Weights of a small GPT-style language model, trained from scratch on English Wikipedia: 3 heads of 128.
Each number is 128 + 32 x the weight over its row's rms, rounded and kept within 0 to 255. Layers, rows and columns count from 0. Numbers have three digits each. The size before them is the row's rms in percent of the matrix's.

# layer 3 MLP gate, 1344x512, rms 0.0613, rows 861-969, columns 256-383
100:175117130087166074147116130121150198068140089133142177115116131147183108092153137141095109156127092137103125136112121128142103093067132154075141088162129088171079068085137152143129134126144120101117154153145134116102160106112080132112108195138163102101196162112129170117081084117157088094148119141156163088123075149111151113169163132172165150142142156128210159086081116111119085173094
091:186135140108103132047168073113082140111124081121114134081147195117092119126122110143072162128129153154126182074104089170104101161164142114124097131113179128133083120075087131162137217107143127136159127114065080121172146172091131132182069119154138090140081162216103208118125043131072199133129139104090109174137100157081121060129190157089172116162148168163164117113208126163145066149131
092:129151180100154095190128149096153096122097138094107141082125203116128150130139101107144094123025153132161160148111102158109104092084157072143126120121158113110161102162147145132105148158136144074132101134167071102159131178080124122083065132092145156113116175113116092150100102159165129127082132151135118133140128074108092116126171154142131095190123114073104129127077145133209149105125
099:112170148143119133090085115147142172139109171101110108140121145117124105150080141085116134117085142171128136141138142144181110104133130187183121171125114102077166123116091145096083102068175109132103115129155082085109139142164133074094103114122124033148161157110172125123102204163122128104159122075137164150091077146113146144131143102065158209172142124120141096148096136106102175089130
117:184143120096113150142086104156169129155089092082148143124151097073125116063151155148125128156053115151104161106141135138166107107125140136094070130134147128143169155152137141147130132177186147103172134118129180215103095082078139076133172110176111102105169168115100114108104120123141119132124168099175146246182125128132127169099059120106107091140178136113153106128143149087100113100077
101:126088123150143130141112190162111127087142152108100134130161119132162188146110086138078154100140106099119118109157098116178094133187141024141167096136131131139180124139134109125125156150173078094122154131175123082126142138069097149123133110125139141078155121155139143115131133132103112153139110108089094153160091163145120155109155090134157097175174124157152092155133114173112129043110
101:161067153148143147134114141147143061066132128104134140154146050124087084135225165116155101126195135089151109103164120129081136135151072117153150167193139147087091141193124149106108150097132086084186095103118198155143051183120113177092093113174178115139127136114123095125138130127104181122125152121152135168125159171120110134131158056152095123108143157108161123127162164105154136142184
096:118140176132153075165106127132192126138138114098059090134101102109222082140158065132112170103129166086108099147123189088138066124115089136053188154108163116086092116114041178136168111108140168075133133092119119141142108119140091111139135169152091101146123112113123113109148130114085161063103146173160106105108039154111119070164119162198146100165088164112162128139089136118133129155102
097:128141082171110173117117148126124168077138136115125090098180146164130186160096150067155128098137078131116139102171119142123155101203126120123154089113125148143134140151126162156097184188150172105057146122103146156139071135121208123084148109207133113112147120158076138095163154133080110083117096096098078119089119109139112149118098133082105144133179185121081080090124200171117160214102
099:148142113092105097171169120157103180154077100117125164152127165140098170133095122105120137131174148130202144145135183117153103126134091128063114119119140144166112081087079105100120115158082127123102122134170116115116149102103110089127131116169106157129147157138166145124121117104128166138097134091062135097097097213119159144223059173092105145143132096059088094102074172097122121096098
104:149059149158081084110165124203096155119117126136083195129132090193156089113085109090112163127124194131145146096119124094156144158129087161159128106064130166099154156166144149136146130075138085092148143160108136102100118141145113115096130154170128137173174110191092124126141114146116131177137125140110093086089112115115151108169101175059120098099105127108086168161128208128110126117089
101:122139074169149167087145142120163123163118126147109121205119142106095113120160153127157153097137128140121158160109154109070132147150097159131104140075151148178139111045114129093134155157135145184099075089150140091158080136155063143097140105155117108166165176109169152130129201146120069187179071145130126105150147145211142198136138104225150100126129149139104143172123192143141165160121
111:173145096140099101140082169133113153146122123115119170078090144147190150138121163127075125150061109209101152118153148097163138152130141185104149135116134138194102109180085099164067109119181097081131069148051107169119111153067130116127077090134113171181144145131127176137095153111077113131135086117191134178155175114140121137101121156181124130186178143186184153099173105038110150125110
082:099143146137187157161136149072124142161141112097119084130141166182170141067163147057168148163147163095170207132084080101097123079097130116159163106102192098141082074094145131117078084169178122172151097145093103153193150123167129133151164140118164102103115150175137107096098148100147182157195132136162154135140107130076185079100179101164119128161108121166144086091133070127115137132129
107:121158145171097078081119118099088109109114140129087124125119109146116126057146144175188161178094147156091106134106088135071146133101077196137145095204135099185079059111140096135074066163148130158180076127127135132087106160150123246128102091142123113125130172091122082113142083186123146103103110058133137132139134141167137098161072137086150142118124084152103135126150134096104123102147
125:142108142095151139120131138111147111123150136104110174112126081092144159105087132126078150143154106118051175113185127149121126141098154128120156110112184108152055078116129136184115092163135117086115156117149107165123152125110124164176164171116109061133140113132171161082102177100149085132147097142132157114081129119056106189074074153114111149141114141126142131143119147063131099163151
084:152154187124144139100119115075190145211169092195130085111109077155144099089137133148109123134124161152177092149080070120173109167127134180111136155074100068112083144081072116144142122129105133112120207135087175117100090144122114079073100130132165104086144129130105178108145112163108150180136100155161088169139112062158068082150163161119196074088151097129111168107132118180101161134161
092:146160160134102201149158119160120132074151131178103133182092125162049098168103174127126108093096072148185124158165161152073155194141097080165190122153089175140159111146149164158092117102176114101092189097145165145148130164138133102093146131135161095102153120110104096113104128118165070167050049093107106126172158104159098157100076153091163079129180126077092084121115144116098145117134
098:113051161130128109084134103140097085159104135160109108130166173115145143135155143144102112148171123140152154183120151095079152133153143172119122192178135106108127086181164151142076159125042118163129131166160059143122135111138176105142157068177176157158143075122149132123049145110163171106106096125185093166105127110162135106116142071105188148096185142130092073126076132160081135152162
095:170137127129168162122101153121141127137103170132139096192146174141062203129126155094066097192124157130177104100071134118079160118083128145117132062136163117138116164124095139073180161142102147124116130188144117180120190112139146087131067070196142174133173090160110179098164152110218101094114060091099139111084142147176128094125107152114158161183133192134119161138158051124071142143102
099:156090197113102157106153150137076084158123151177106088134084102131171132109094117127147113115069143127166195147131117107153160110104096115106081177141167147117038127132133131116114154143121135130125145167126149111138108093102111100144132189114131123156095136108140153096000105129107091152062050101135155143090110140144148048172099064126123141130127116175108163088079134135119092101183
102:127128141103080166119152114163121187133120072135196127087164141141167143133118147135135108200098167085084132120109118162168142117130127156172114173158091120078127114119086180124133149109117125174199142131102162152131155121074153169104115101123103154168090152161151196124142116153112126140096135177134108055064120119129090077137125088101134193125173138092122111143147098143139136129081
106:084127084137102139122092119147143145155147107136082097181120120161178121102103146067101089170083147115112115143101123149124141131212090081118121102124168163130108154096088119093106190114105165096126090189095150136138110087124153140151140126194124119104125105115135125096106152130125114154081116195110117124107054141102077110162107119134109158143132111091173079170124101136102148115162
092:113093138113127155128156071084096078142065172109133132124100081162141171137142098129143146111142152153159131144118126104131132117168111098101114124225132129117097116051114193178086180088174112162146142125146139104183092138093168069101098168170106158117139104130168178131212100150126104102122038150149051102152151086147131125159102123130151139148140128129108147200128137087140147132135
082:134124169137166124139151139128102178115136090136111194129160163108071116171101094155164178113168154068097152135126108125100166169089140158128110116043151163170131093149147134195109069175138130089122157145147133171157085160098151173103150139175108115191131170158055069136170102164093129171140134114106161109168072078104084116051146137144113120165111100146177096136129169142104172117171
095:119155180075132117129159083191161083206162182111160164131083154141108094083134151127167107178142118094085140157158158095088128197102131141176102141192158180122120105181102153093123082167132131157115089051119074092140130142127136076120180073156141147100138087115097118084172127156151091170145078159182106081137155127144171137153082170110118120145105135129092095087124109113156182162141
098:131129137115151111115105094199175125171083129087150137159129091133138157070118163098041133165127148072132140177139137133126116110164084091141133129104109113113103101128105179115116089151111085093111112135159065125096095175140122080116078122112125040143099104100092115126100131137126115096129128093117144113136130173062131133110156113117020133104110142111186169109163136085198125138183
096:104126139113150141162083148143106141108071120146114157121177120137110170091083179151098138156112098130103096196155131138111130158081097168158181130061151162107161064133161080102123115180137077150082084074114162121119145094099164177112160099180112109125105159089107111081144116102099150112192159181173132153155094139042099054112156155152127078169142113126093125125097111140115119132095
094:110171168185133120176111156141160100161107211168129107081160098116102116190117163158117094082140117141164134131098156118054139138152081156104155128071148171138138138128133142116183170161076117152145189134137094164119142143154092100105172095099163166131139128175155074101091163132092109133098186158124142147160083161123138051104107160138083148170144096168078143165155117127115137068087
106:152130138168168074105114128133120113092098143133138153112158088162183088152154111184137131108183094089155107100122115149183100132170070056123100103120145179165160131127136116165084143171125120093153111148143126118110113105090094129222104169110113168126103131162144143121158136128171149054106110130115138154070153188064130218140130139121102154127095099067126190108131073104158173129142
101:058130101109179127127142168150161189183116106121147097085115120132132115124137122080100173092089152121126116184115132100078172131179117127135183026140160127189130105056117134088071192086125096140090125133121055143106150109124121162131165115171184190156130109098171141173113167097159118133097089024146151144152069155125159090118159114135137148098173123155163108089079084151150136123149
097:059123138123122135094120144117100165180149143120084092137112188111184067136150178088141171198085123158141056107115114173157168128059055054142171154171085116124109134131127126108139128166103121124149126079109140132093081154070183153144102097169140064139154106061171115159068156113168157159167087158166152183131071113158106110158108186134160109136105161106112121159117128099133132118162
111:101182118194138219116095173076083125142158118151129131163183154128127160070142099142168153156148129092114127142139115115166116160178142133194135152145100131154160095134139162101137096053121127140091135153190204152077130081073168112104083121158148098161180100110130136146096094121154142122091110116146138178168093088119146037077094138159130151084093142111111133134160146141093100148200
101:105120116108086122151169150121087113082162113182159084095169121112108094164134127109099127133128174122157129125143095164135093146127157103161149144146191134121142167148140128096139141172167114100130160118169116138133166123169167141199143119172111163154143104150131151150093153050163117082145161086167064121108134155126147159155091063117109169079114049124071188087141123080164158136108
106:105182171140118111145066131108143172123062085146154171111140160092119118145128194081170115151118136181069131127112116154135120124109147154099149166113116222136081119157151204153116157133145149179136153128193151202151133096141140114130114098133097170140132115090095088123139151196085126093087095119143091128124149124100070178130111158134095122154200125157137140127086118085119131129167
087:116122094164083123167141144119106143142061126119149124119110085170088081111118078191124133145102166160174153134141128135136101127229124105172153109199152116108139127062126160188147179114161166089131166092099127145124097164165096106144105165106173137160140160120097117162179111090114098091149103111109065097181116204198136051091089108110114110106115146136130132108126095097111090093109
099:159171126168175096139142130134087083137170136187157187108140173086132158129133109099089103146106128101062162143214142155105110131119141111094161080075105167169131143153148057120141069153091132156153103105118137072160112083097122164112144132135095106119136083130120146146110162065185131102109142179114126129165102167106105087154100146106143161136109148125113180120164104095154156126089
116:165084122172097140130142112122159141141077119093133146130095166118187127140100133120129125177125131132073169136134156091161098087083089112145108155138110102114102106148150135150098109142135153076085081133114165125093090057123153087122091105168147128155177167116110122086163158170126115111173131145124193124174162139159150131129134110084165121157151143121167122159139158065113109141110
104:113150151124102181073131102173135153107186154141087076114150091182066124159140062121123116145115157154116125151108116164114131167093171181137111099068096103113172095124156131142137139116142093145158119171112083128130149187118064136122173203112160085109107152054125078126141148122102129103093166086151075117104145175137196092114156121104141096089084042083112121155126129171144152115119
088:105086169159111141112094114053163092136079185139135146186172132118127146140096122083122141132130163137114175122090088059120107087060110128141097102128125108131135086151133088144119126098191113064099171111165149144161102105205095135167162089158118119102129154106093066163112161101152150148168131121128112129093160114078116044132078094064101139093102126140142207136139104119105183195167
093:158146120096161139128120088134103071082094075052162122168119119111085165070082118113129102122181186106165145131084055097190105109139114127094108193156118057143148136090106137096125150127161113152103133154123126135158140094122120165112147140143153065156108118158162104163126206054180145187114166129128118155114111124158094084143191143114217171147186148099135142155107110135143172123154
097:155096170151075134124147133118168139121077123167149131096099142155115180122084181158160161099097142073168135169126071167164152130148098159174146119108182111101183138189173067153151112119117128165141178089066105129167153077154184090134172132154087155130112152172141139124129161151114129154092040162154100161157146134098138128121073115080160156190052164131121113115141151150097110113091
104:092112070152178154143127111165132156121084193142102144141095124197144118134143138141086148134119134109136092088103190145153065159145072078176120098143116182110116138112089130145145127133081141117114171168037140111165115174087117143102174133164073111155184117129129144189123115170148121114164140157124150161157119094086179045114099115151144156135220114145127128109139157145106098144142
084:144186076154124122055158143117118165109098148127161109064109123161116135058085118111161144082156163070169115120131078137113142141167159093175083090135137123111148142153074085093196070119163129076060110179206105099117123163154097154139132132090076135157096184082161162152149089113158128080118148107094084132110149091110121171169178076123070096138107101103179106083144106125155104183082
104:134115087164125153144149147115128105137093104125157153111137111097102134107153162217058122148164160124138107069142133110161096120149161138131119142106109144104128129168176140144156128121129123178122109123178116164166061099080090127111121150118110114101094073128189163072100105114075149137080067097132174120101121144162139130093159083132064108085122133187081193089082153148132099083120
107:075110130179139119140100143122101143145112102090109150087054104119112100082143119133135157066135147146134132119112109106112173123115119121132133048077157106050085137091168148142163093167099133088147143157099120112131148142109130122109164114149121143177165148156064182171164080159183106118144065115087104190069129175115147142139099137075186198146133162082043123174101097118128134124103
083:119173112142137160168157101155135156114083110076123105156125113128104063132086162146132131174160132111084200140121088142103158115114097172179188160119116089094104163140120139151113107100141167131158157067187087108085075124124176173108134115155087129096154240122114079074114087139089088122154147153145120193089130163113138098118123161156119115129118126120138088154215150133186116167153
102:106225152141177139103127138085090128110101152154160123090042146069174120080126108142092154103158163135126146119121129110155157058151170175166072113073138118179141110132126118190114125126078127133143157184114133127137113163141093131194151000115091158125132153125137099118197168174139121148055086179111124098148078138099106138164114083094180165196089103076089101113105157106077130149154
100:096139141078134129124106100073092073140143168177099140174166115095143125086130154150092179183141108125123171083125113068126156089096120148125110132115120138149125115128174066130178138159175096126118110099151122105107112124145180108142126133149126106104164153187113077171152160115128193140095117083088114147076133117092116070080160055138139129131124179149145138057081143107143141124091
127:117142142224120151092096170125151097126144110086115151132078175098067163132213120115122129091176094152075136118169091102137115096094136132101067147119135115109120151202164119135162175152098105142101099098159147124116116124142104157110183110138100109211124101089101148103088122120152098139118083111097122132108089180123110133112105107123158069122111173169067136109068150114160143112106
099:120130136105109194168143215125074197121104094152105141110109103138131108106121115101110118114117113105148208173126223151106110134173122098069109164144125110121100099137177137102123145133111104169093133121156194151106134053176170137159146166124125118177122162129120115149146201164110094124085123119158076131096090149140074098124141160123168132120153116134105089126168133160135142107160
099:124144112148094190174102143100063077132174127111096130178103127076134141065132171090131132174107133189154131095108099113124131105086169169113089128161141150057115069135139157093157092147118144133102110091188101123161164092105189099165110150143111184170149159136111197164122111132129127133130077088137098037144108113088160154173150109088089127098111122158133119111147110109108169127139
106:107129111109146108128145131133144105093131098151106102165065137151132130190154168119119086115098187171131119096107162094164146155125158094116130064193083163159099126126086139125168142097124148148133111145095172130178114095092059098084140095104147104059149178131117095148141121081158095179143109138093109019124144146119122176131157125083060115137068140103129142138105081158153138133104
086:083093093122145152130133104163123123124116062114133120126130080166118082136130163116078145130146087121155156118132149158145143150115133161142146098087163133137121133130185170144122165124078158117148170142135186085104180159138113119111192067131089088189111148121158126129079101092136082158175097097052174106105117114147104181125100184097137084127166192089052195131139145123115087126146
101:115101098155162143152136184087140192182096146123066099149114137083138161122122090155140099129152134160144099156164094077175131095123141164164188122164087143090146131146085106117131170139089130087156126144084230141110147149087151180166073125149119175149074133125156117174165141037153156116123181126106112142135148167152156101136182103150129156103109157117094145127124179179127199065106
094:140087159182162134108091062104084156103135172129122209108133089100075088100101088054140130139152129142099217138125108084176050112122108115144101107074165177106111141090132146207145108047099148096142115146172170151079083177091117125098107196151094133098138086128167104140084062134096171114132159096130112132148113148167151134136162144176174081160190147099127127061128114164126179135088
107:144118082096160070122167130120121132132173123142127167071121146108114191165118144104161075130100074119112151105135088167150125114091146078131129149128136143143181175158122137078059165140183063113179107159156183171163128162139154153111146164126116101185179143118175129144159153110157135117134120106139128170165130088126115147163162140194101083112111173164090131130163125148119149125116
096:134162086177053091104144102131125115133157150142094118097176152142132075128112082114147101082138151124116104175114107119085159070110150134120110123142096085116108102130120142083152130135177141135151066101141106139061127232117171103150152068181139186175077116081112068110123159122179182126102077190121096101113133139138118173111118138082121139143125149099163066145164161113112144061226
101:161149183135179119147155071126122113114167127163141100120194127089126169133084127107173135122134069140136105129096145154113103105147124151122157133146108101134128075135126121180149079091161178092119095113107168152161170155167106107110174163128134169147121148109155124131113138155122120162154090127156163135112156098086136092146124104097167156128123118101115160131164108134063129149226
107:074112091126136162105103142196168093160109112100079110135128150137119158127126118135070155155096130071088123144151200123100187191162095132128126137186163151142159164104079165145106041119117211131176147149169101113138105148102162160117119120139153122150132112092177120186133156146118143127144164162100167095180080128126136164156131119088142087192139213108126161099155164115173192151083
138:131079164126163152137139080090110192160099158139095170125108116172101087151090097110094072136066122094138105180123135097164128117186067143087141110191141110105154180119140183122130181121153123129142089170067115127165132143147139185160170128166134121121111121188125188099129117125091090092102106089125093148151136119128107136216094116085176174100086136129089092139147079134142174113108
093:133132075151105137155154091165147126142134157149150044104089181109104218134114114105164152116138154116142094146189128056131133157165187107094179148126191137171099129131149111109141099150130137101099167127189067083160086145160125080200165101077156149135064211133132138147111151116120133165101161176162074169164140091125081122116147157120106121142107090162149102139208102108148112112095
128:129118114100152141155149108152136088130172103165109102112142041143110104148130131094126108140166176155135164071173115112095063119146090091087086131124106110082138191136147091106151130172153103120132126118131153168071097169049134150093086120122118129125155177127132142190116074143177130124147105122116115111088102151208182077095153115097118164116141135143134137174139168172161147176100
118:202214138178160060119138144122151108158110123146237126126144093140120092070146159130071095115083129126082167150141146112157107106103122133145124135123171190125142124093109103158076102107137119093166128169201109159195108153195093149075152090171137149130140154146066110085092196114110135103069151133129163132069102131116174099170092101118161137145121159186120057144130107156153204181107
095:152167140165154094169183145083185125164103142080189157136122061135197095098133140088200149128119075167119104127135139124165145103129130151129127158123153098133130134142143162145151086124180125071146135134129131138163147126087161115179134136133183175089102088172125109133057116114085110148165136147140159150161108171064086134127080151117174123139124114111086141098126174125119214113165
096:072098104110132171171158133165106191134113102084142136103140149078142120081070104114119127141059117098155147070134087144113131178140113148116085125101127125210069115135159131180147070128081153150112181162068149152103127172090154150093108055150160137124190110102160082050090152141165107156092133110102136108150148155106093092132132164160186136199136164132151102102095120107129099116093
098:140059151093149130136076084144127165098144114084151110162159117069113134116086136090088149135135127114112129093084138115096061136115103130190136126164151223125143132101111178124150166094041135133096084123115085066153111089100081148118138055143061138141134093064080091202097130124133173160074161154146070143112121077103131106123119166113151136083105143153116080201091075132135076129169
081:102091174093124122132087139111140095116084154161089112170173123131200164104101129095089190112129121095136128110184148178139100108125132074112181138139100144132083123112128111138158158098153058106100176108108171083152051156145177177105148134153132125082157164126170089152143122150130110153117131127116157114098155129104135157138145066080142090159125154140104147126103115176115112120132
088:092083101067084117165094207132087171098124144156123136177117163096123173157175100167136149119134107069154146092118091175142122152164171164098163059138129107098145142093121085103156149105127126066142156179106176141143203108108136120140095141115140133138141079146160128193110159119078164079110122120128118116169138131138129102131120098095180178144144063157111136115095117095143145149116
098:156131154074149075120147133122138106176124075130103104150044118092127157163122128136118141120048124130093098207156120093121111171107147163153084138127114175069125109129149173122110135184109172161150091118078063132134128150155170124091083110188121119107048116114027104106145136133156121126168106107165121083180135183147104136127119106127097105130136113095123102150163115099150121088171
149:111138132157106111096120074127168127187116126131097094115111120114150151156134173128161073190171116137147130030128177182164130165123132109094180145161130136160138131129046159108136176129095161108115157103127127179097118071070067183112170107188144165096100116150123142132099122154134164143112162100132168065075127182072178116069115128119138167173082150122164117118148126121146203129188
091:094180159112124157117132107107136136146121182130125109100137089126109157180143140106166142149111155143144142142113112135118089159165133132156132113100059150121076104105103095113107087114091156077092131092090162061098128129139141082099104175122158179119086156079110109131167188160156138158153153134125107146165147109107125129158135071147152086120055126119188119120155141070106122072093
092:121166164138174171111111077124126120158171173175082143103155110140171184138138083168195116097094131126169104144132174136178099161082151114135145148086102096130138165141103148101121096152148101164154179112162198129106178146118104067121125108168151171170076063116132199118095108102129119140094070130124147128146159066160129143151135109117113146104085166113157116181111124187116111015183
083:086137097145113151176131101155091082163115069107110182100101167098143190146094109105173117103141143142152115149154099108120119176052065128126096092058119154141061145048122087102146083125101090174100184123111186121125136130115121176152106137120126146081119138118125128073124091103185137155139125143131171152152132153131118095115196145122145069139149067151121161154134149159117182072138
095:126179098137142155068165175118132102085102126126188124081095154150142069121103100158102169110106087116161076142127143089138125113156094173111165154130093190128106155157134057081180136094110116138135122069128108161120095177133163158109143113107085127187101169150128129079112189152086141114158079124130106116156154174072063111159150131128062179097108166108097094123105088149159097135131
096:172111200171135148162080131128155153141154105144195083145068113101114132097128113117130130142129102168128153206125108129135139149116120106108159123120079152104139146145155113141110115133157144103173142104124112113070135114086090149148163147114164148111100119131145112150108160085145128098094205141154142120084084058079136116172111197163087176066147145101111105124152149123106130104121
097:152136167111086073118164135088145110105095075199127164187123165064131078070204128112155058100143156114136096132123159181144095095058125111167179170142097128154136141127100043076111149153194099138160101083110186122096135148167110096159048130175114110150148112136129101136139151098137142136145114170189099112158136142090127097134107137173149131048166071126169125149113071179139132081160
097:124111150152157115119134118156120109147074160076075199173190114109129138097141125082130131137116097131166139088128070139158049130157130087144156105133131135140143132147092086151124103110136140132136115161165139162119141167164146106173104104141146174153088171140173155054146120117144059138136151093136142206113132157168093109137095122122130127069126050125127056097113081136109086135133
091:155149148135172072110144127160197101062147160146128144123161106178167148142128102164122062125120143143146122128112158135133111148074115148142207098092053146111192121101082119159151055158089114113167148159127126144135141096157115085124122087145140097088086162173148105128174149104186113106070090145108126136115080122141152150147130131151109176181169157151129151142128158196159123083114
097:191086180165084133099067171124083140157126083084136171121120183114118138130163175092135105139098133172080178114137147093147126095172118086146143149074110055149134150091118103097175152092101105170099109144194044165124162197131153122078130112207147120100102057106102066105102123110096134114122138174120094120143133118210143133104101131118068047124117181181133146122052142137132078107167
093:033118190172101122119179137143101115105188081096077186088087156131143138171133143147112196126152112098118112158161139072139113182148214118085127070127163176143144150075093148134106121119054136115128095141099145077145117131142111171120163141214141148149155112137110116102113122094143083085155143064168101121088125161146110146088124173138107152213114180180142155181115117153110165100176
090:131089132133138115118084117121175120163084183124139083146152136150082128111162114140058145127129171120149175124107167157160089096122108077115178118091144100172134119180083116139187143151175130191069093141137148103179158105165096095167129080147135140146120077110215140184179127111130172125089110159177153139134123061137110123163131139138139130143169185129123069109084125175170109151095
093:176134141120087181118132116135137103138105146159123142147170159161088194156111130153119124174178145115126126185166170126149181182155052106157160199109144124090076097136157137154143125117130141081087154116200108088129110104127159124110116108151130177114152073174109066144214117188142125205110095122101205125175133051089112169144135139107143106102155082117141128144133180087135180103109
110:140162122137064144149145147192150154178150113167163113104190149154137140087084162122127076088077034132115092131142080130141146144157105169122138072031091102121124084124141149148139172110080160115122148115090133122155119140137144109126102148099174136080111121075064167134161108145113125137124142175128119135166092135127135108180130088149157143106171189123139187091130125120149178109121
113:188164154145133124105136161143133085110156119187200173131090124138145090081162179113082121132198152103114134151087122134117085100143160128112150142175159134084153135155165123099127107093119113123128148132152152120135133104134152156128204125187137186145099120106142089142105144164143150078150083106073165164157145173184097157158131155106115130167129152128137097113132043135051139128149
098:154169095134101096085103144132169077093129124146093183124092064122106103127090078155126147097157135052116133112106167085166057126095193183154116147147102107080124104159144141152092164099158146140132139117184134109102154087171073145153112134188147114100155137127080124173089156112146112098116145186130144065135132171156101136124121201161111176146157176095171070140117177155148115207128
088:103156135134126134161145106104121115144129096139061169169142073122134136097119129137131151094096169163083163150128083097151135175132169185097073140148168161104148138118150120170144094152113118114169127109140121137111185103147107116148114183148139123130168121125160062227124137152098205202112053149145187109121077131157145066096134136081168089111111131129116117134111100112158139146090
111:168117100099090066135085104094161151116176136148138087166140138050138074091131087112119077130098116175156113127090179090105141083113185127153153084102161138101103124231106131109129128080143084177166142116169077090120136060117180113068136126158130170139136103088100073066142099180105138087102127153061137127108188130119142139131145119127168132181099120111148142097134163158095114159149
108:101143112090127144123101158087154140133113169129121151157122172118176116175117110083099115123118159079122153102134085169093137084107100144173118092178090142120076160189088137110045130146153135149131114124119186078059158125137153118155085138150074124158101142129109121170141089117120119085143152158113129113099091100120138151179145149161197100113127138093114139144085156112148113131200
099:153122181141127090147087044140110159154176105134097152117165117119104112143162152153107167143112168137091192146177113104165140175096065126134096148096054114112093144152102118104147091108062081169160149173167190140082121107122118106116132166142108167105134128092122075107189049161074154089113111157178080141080105136124149121072203123237103124169081094162142183170092135113095102071108
099:198104188129114112114151162112141053058151112140121156138107120096178130149116130116137132128116123131143150146048127059138107130109092168150108191124099105138144123103094137133090105124082088089142117151181111082116091114184144114123124093193146100163129144124172098151095173183162140159130126160080127031110158147123122079175096113148104142143118127182184189079091136112119114173149
090:102084132118079145144115106127055133155128132168135136070131117176144152095109064143159115171145114186177097113104138152106104062115122174115175123123088135134133127141124122102107153122162103078103109125149173132117175152168109156092164122126169121053147178171145123113144167069151140063150098144103118087169117151164114069137159128125073136104140135137151129176144111145144104167116
089:143126123099065117049097098089182212132192131146130151139151112116105085114115136125177185120094159146098078169092124139184145102147134103085100126081098124099193165090177147091173126120118146112056112125141164074114149126150146085125115118156113139146203123086108136139111103118030102147166099138149116101097097144094176109129132118068132154119146187127084160135114136187157102096093
102:134119201179128133182138090134122082139071192132093179095125167094092165097131175068170097131171182128140167141141185112143171136073114134156101117170112138149086125154092142136124169187170156150158151118195035104082102110138131123122151178208130140066185109136083122130151149135142126079168162137102154115157172140140143139136111065108119116141067092077124137130180130145110100118141
133:120143124174133152158171121188168048111190095096120081137172088137136156138188125138165171133068146106109141110145165101092087169144098141099178135148133112105135142093137096145063143123174117099160140099111140140134091133111146135139168114164128149094126139126092111120081158139102177142124136121158149160146094127101097101168160117146112085103153228130097103140091147151137172153154
099:075159111102156160137119113078100124088036138160107118113124170120148174074141052147103112089144124131097098123105085148143164098169128118173127105130132145131158098129194149145150166166194124151118133077135145123073114104099148167145202130166139131122162066215129172148119157114099160134132142097166181110160104132171125140147122140131179087138219095128121096092145138126103127146053
148:102135126165159090128115093082101160072132100135175128133120078110094163123145134069182154101122130109167118105141099150127104180111096063132156114189168093153126080139122107110092107168144117136171135116087157167151103119161108124055174121147179106072122080108091102078084108063146205110190143150116139168121119143114132209096161041071121174144102102158113236122108095139115116121098
112:113092167126157089135091143145144165166125081143176196149163134116067128170129171131111138127153095145076098148148150115131091145120118123148170108163118103148101166198163147084186077120108130154102144163094120133135148119148066115095052125124098091166140140101059080124138107134179147177095084153107115166168099071136166143135138129126137134127130128149155009119121123124047196172157
097:094137102109115110083095085198059125132098092082141176098149152130144137121118125185109140132110075130184131155157095150080078119076169167096129091151129075145149125110113154153141135079096135123112154126154133138094119150132136126151152181017096111149133149162141166138080200094163056146153113133126193067105132148165178163088111136095148112127131140083128149118157114161152113143131
100:211147159177112185107113138107193175127096123169142110160158121159089167098133103162095147097117131124070134117141093119089078112074182162162138154136110132094110093142113156162117162105119109110139162111132074153123128168141126122147040143162116123122131141166126091111156141118096092138072103153125163128128146148165100136160122135092118194118103170180162115096123119091164120184130
092:059135145165153106099131179157124121078140081149141147101178131143183120125101112098165129142119158199122086184142106240159110138172063147129127183115168078136168141085175122125133145139111196113096127164134055156146102122106154120119144094139112144119128109113133118115180141148177192122090099072141108136178073146109106114117164126146043145102153101128145092104091026089121186133177
097:122057110131132145169097141137198128099141229119074074109145128096126111149053140154151229082036148060164122132107124132110129142124085089133163138118084118222051113121051125173119133121072175089190108104093117138131159140119117104078092106139137145161103099158091083115105137120149043112101149156114084124117122148073138066131125154137081157119080140121051159042129147152140178196135
099:116147152161123170221155121164099084119152070197117190142088193138014162151130169208115132110091105091098102052093092168110109168153083146139166111185173138146095204145142132142115107135172105126124131122084090175146197161109144159192196147140152187120118111107175129152154066086088083118121104124095170119125152133170029154115151107134133112147139182106081176140175106080139146178135
087:106148094119145181122164156097197114148094108143199139124187141173119208079180112101106126134025119115112085136146117174091126118117164115057072179107105107192113145117062122126098136075133154152140162101156112153163128154121141103142084205157149158168152131115129174120156096128117102084177138141135110155145123121098099083047110137093128129065158132136141124120105075135149093135059
090:122054071115168152099137114140082106101222216117147074113080158127109136086149148071094125127105044176121166132141156105147126108146158082024132084081110076137099130115141158130152174147099106151127151154139106098192119140094163073144136187135179100181149120147186118116095139121148086136184122134138119086117089170143078099114105068105128090135088141142076104160018114114096152140153
097:129123114139167151056084130152157175134094118127079172152151120141096135114055142190138117122168095087120158156118075138143101151090130096127147152147124099113062136171127103077133117065107188165140107143108118088077128170078149140141116173151054145113140146110114104214134092122118145210156129099094072064122163153122085121134144069169209147108162182125138184126136082151115113135160
101:159086138093149163118151123093144082154103101135168108108133089128110132130139115150094108166168101129196162188071096135117158153084129139110165141116085133112049103203148145049124115120109201081149118084123112144114131092109146117136129132106132156171147148118130167123094127108078105172114133120113206090070143078074110148100072090090136139097143106150089137132101138144077154151150
079:142095161119143114134145104129130135131108086147156098050094146175152119061174121149103152120074099149096115111105162188109108115138162097139156061119112163218155127138133101111132093104144151160037093137173112085145134191157123144138107060073094073191073144137150166130183151085152092123125120099123100160151137127128137126148115061090131138128143154133162073166141105157133185147123
096:160152162197185150106184162082128132159141157146139159140064126146118156115127118062131143180065053087126160046069147100127169165100185094142131138155171169117154127098158116095149137130106138095135116106114139183028093096133185128163121082129138080138131105138124140158121099163116107155154161106136158193160162061103114158128169141127124113094114152117182095104126087106120138172164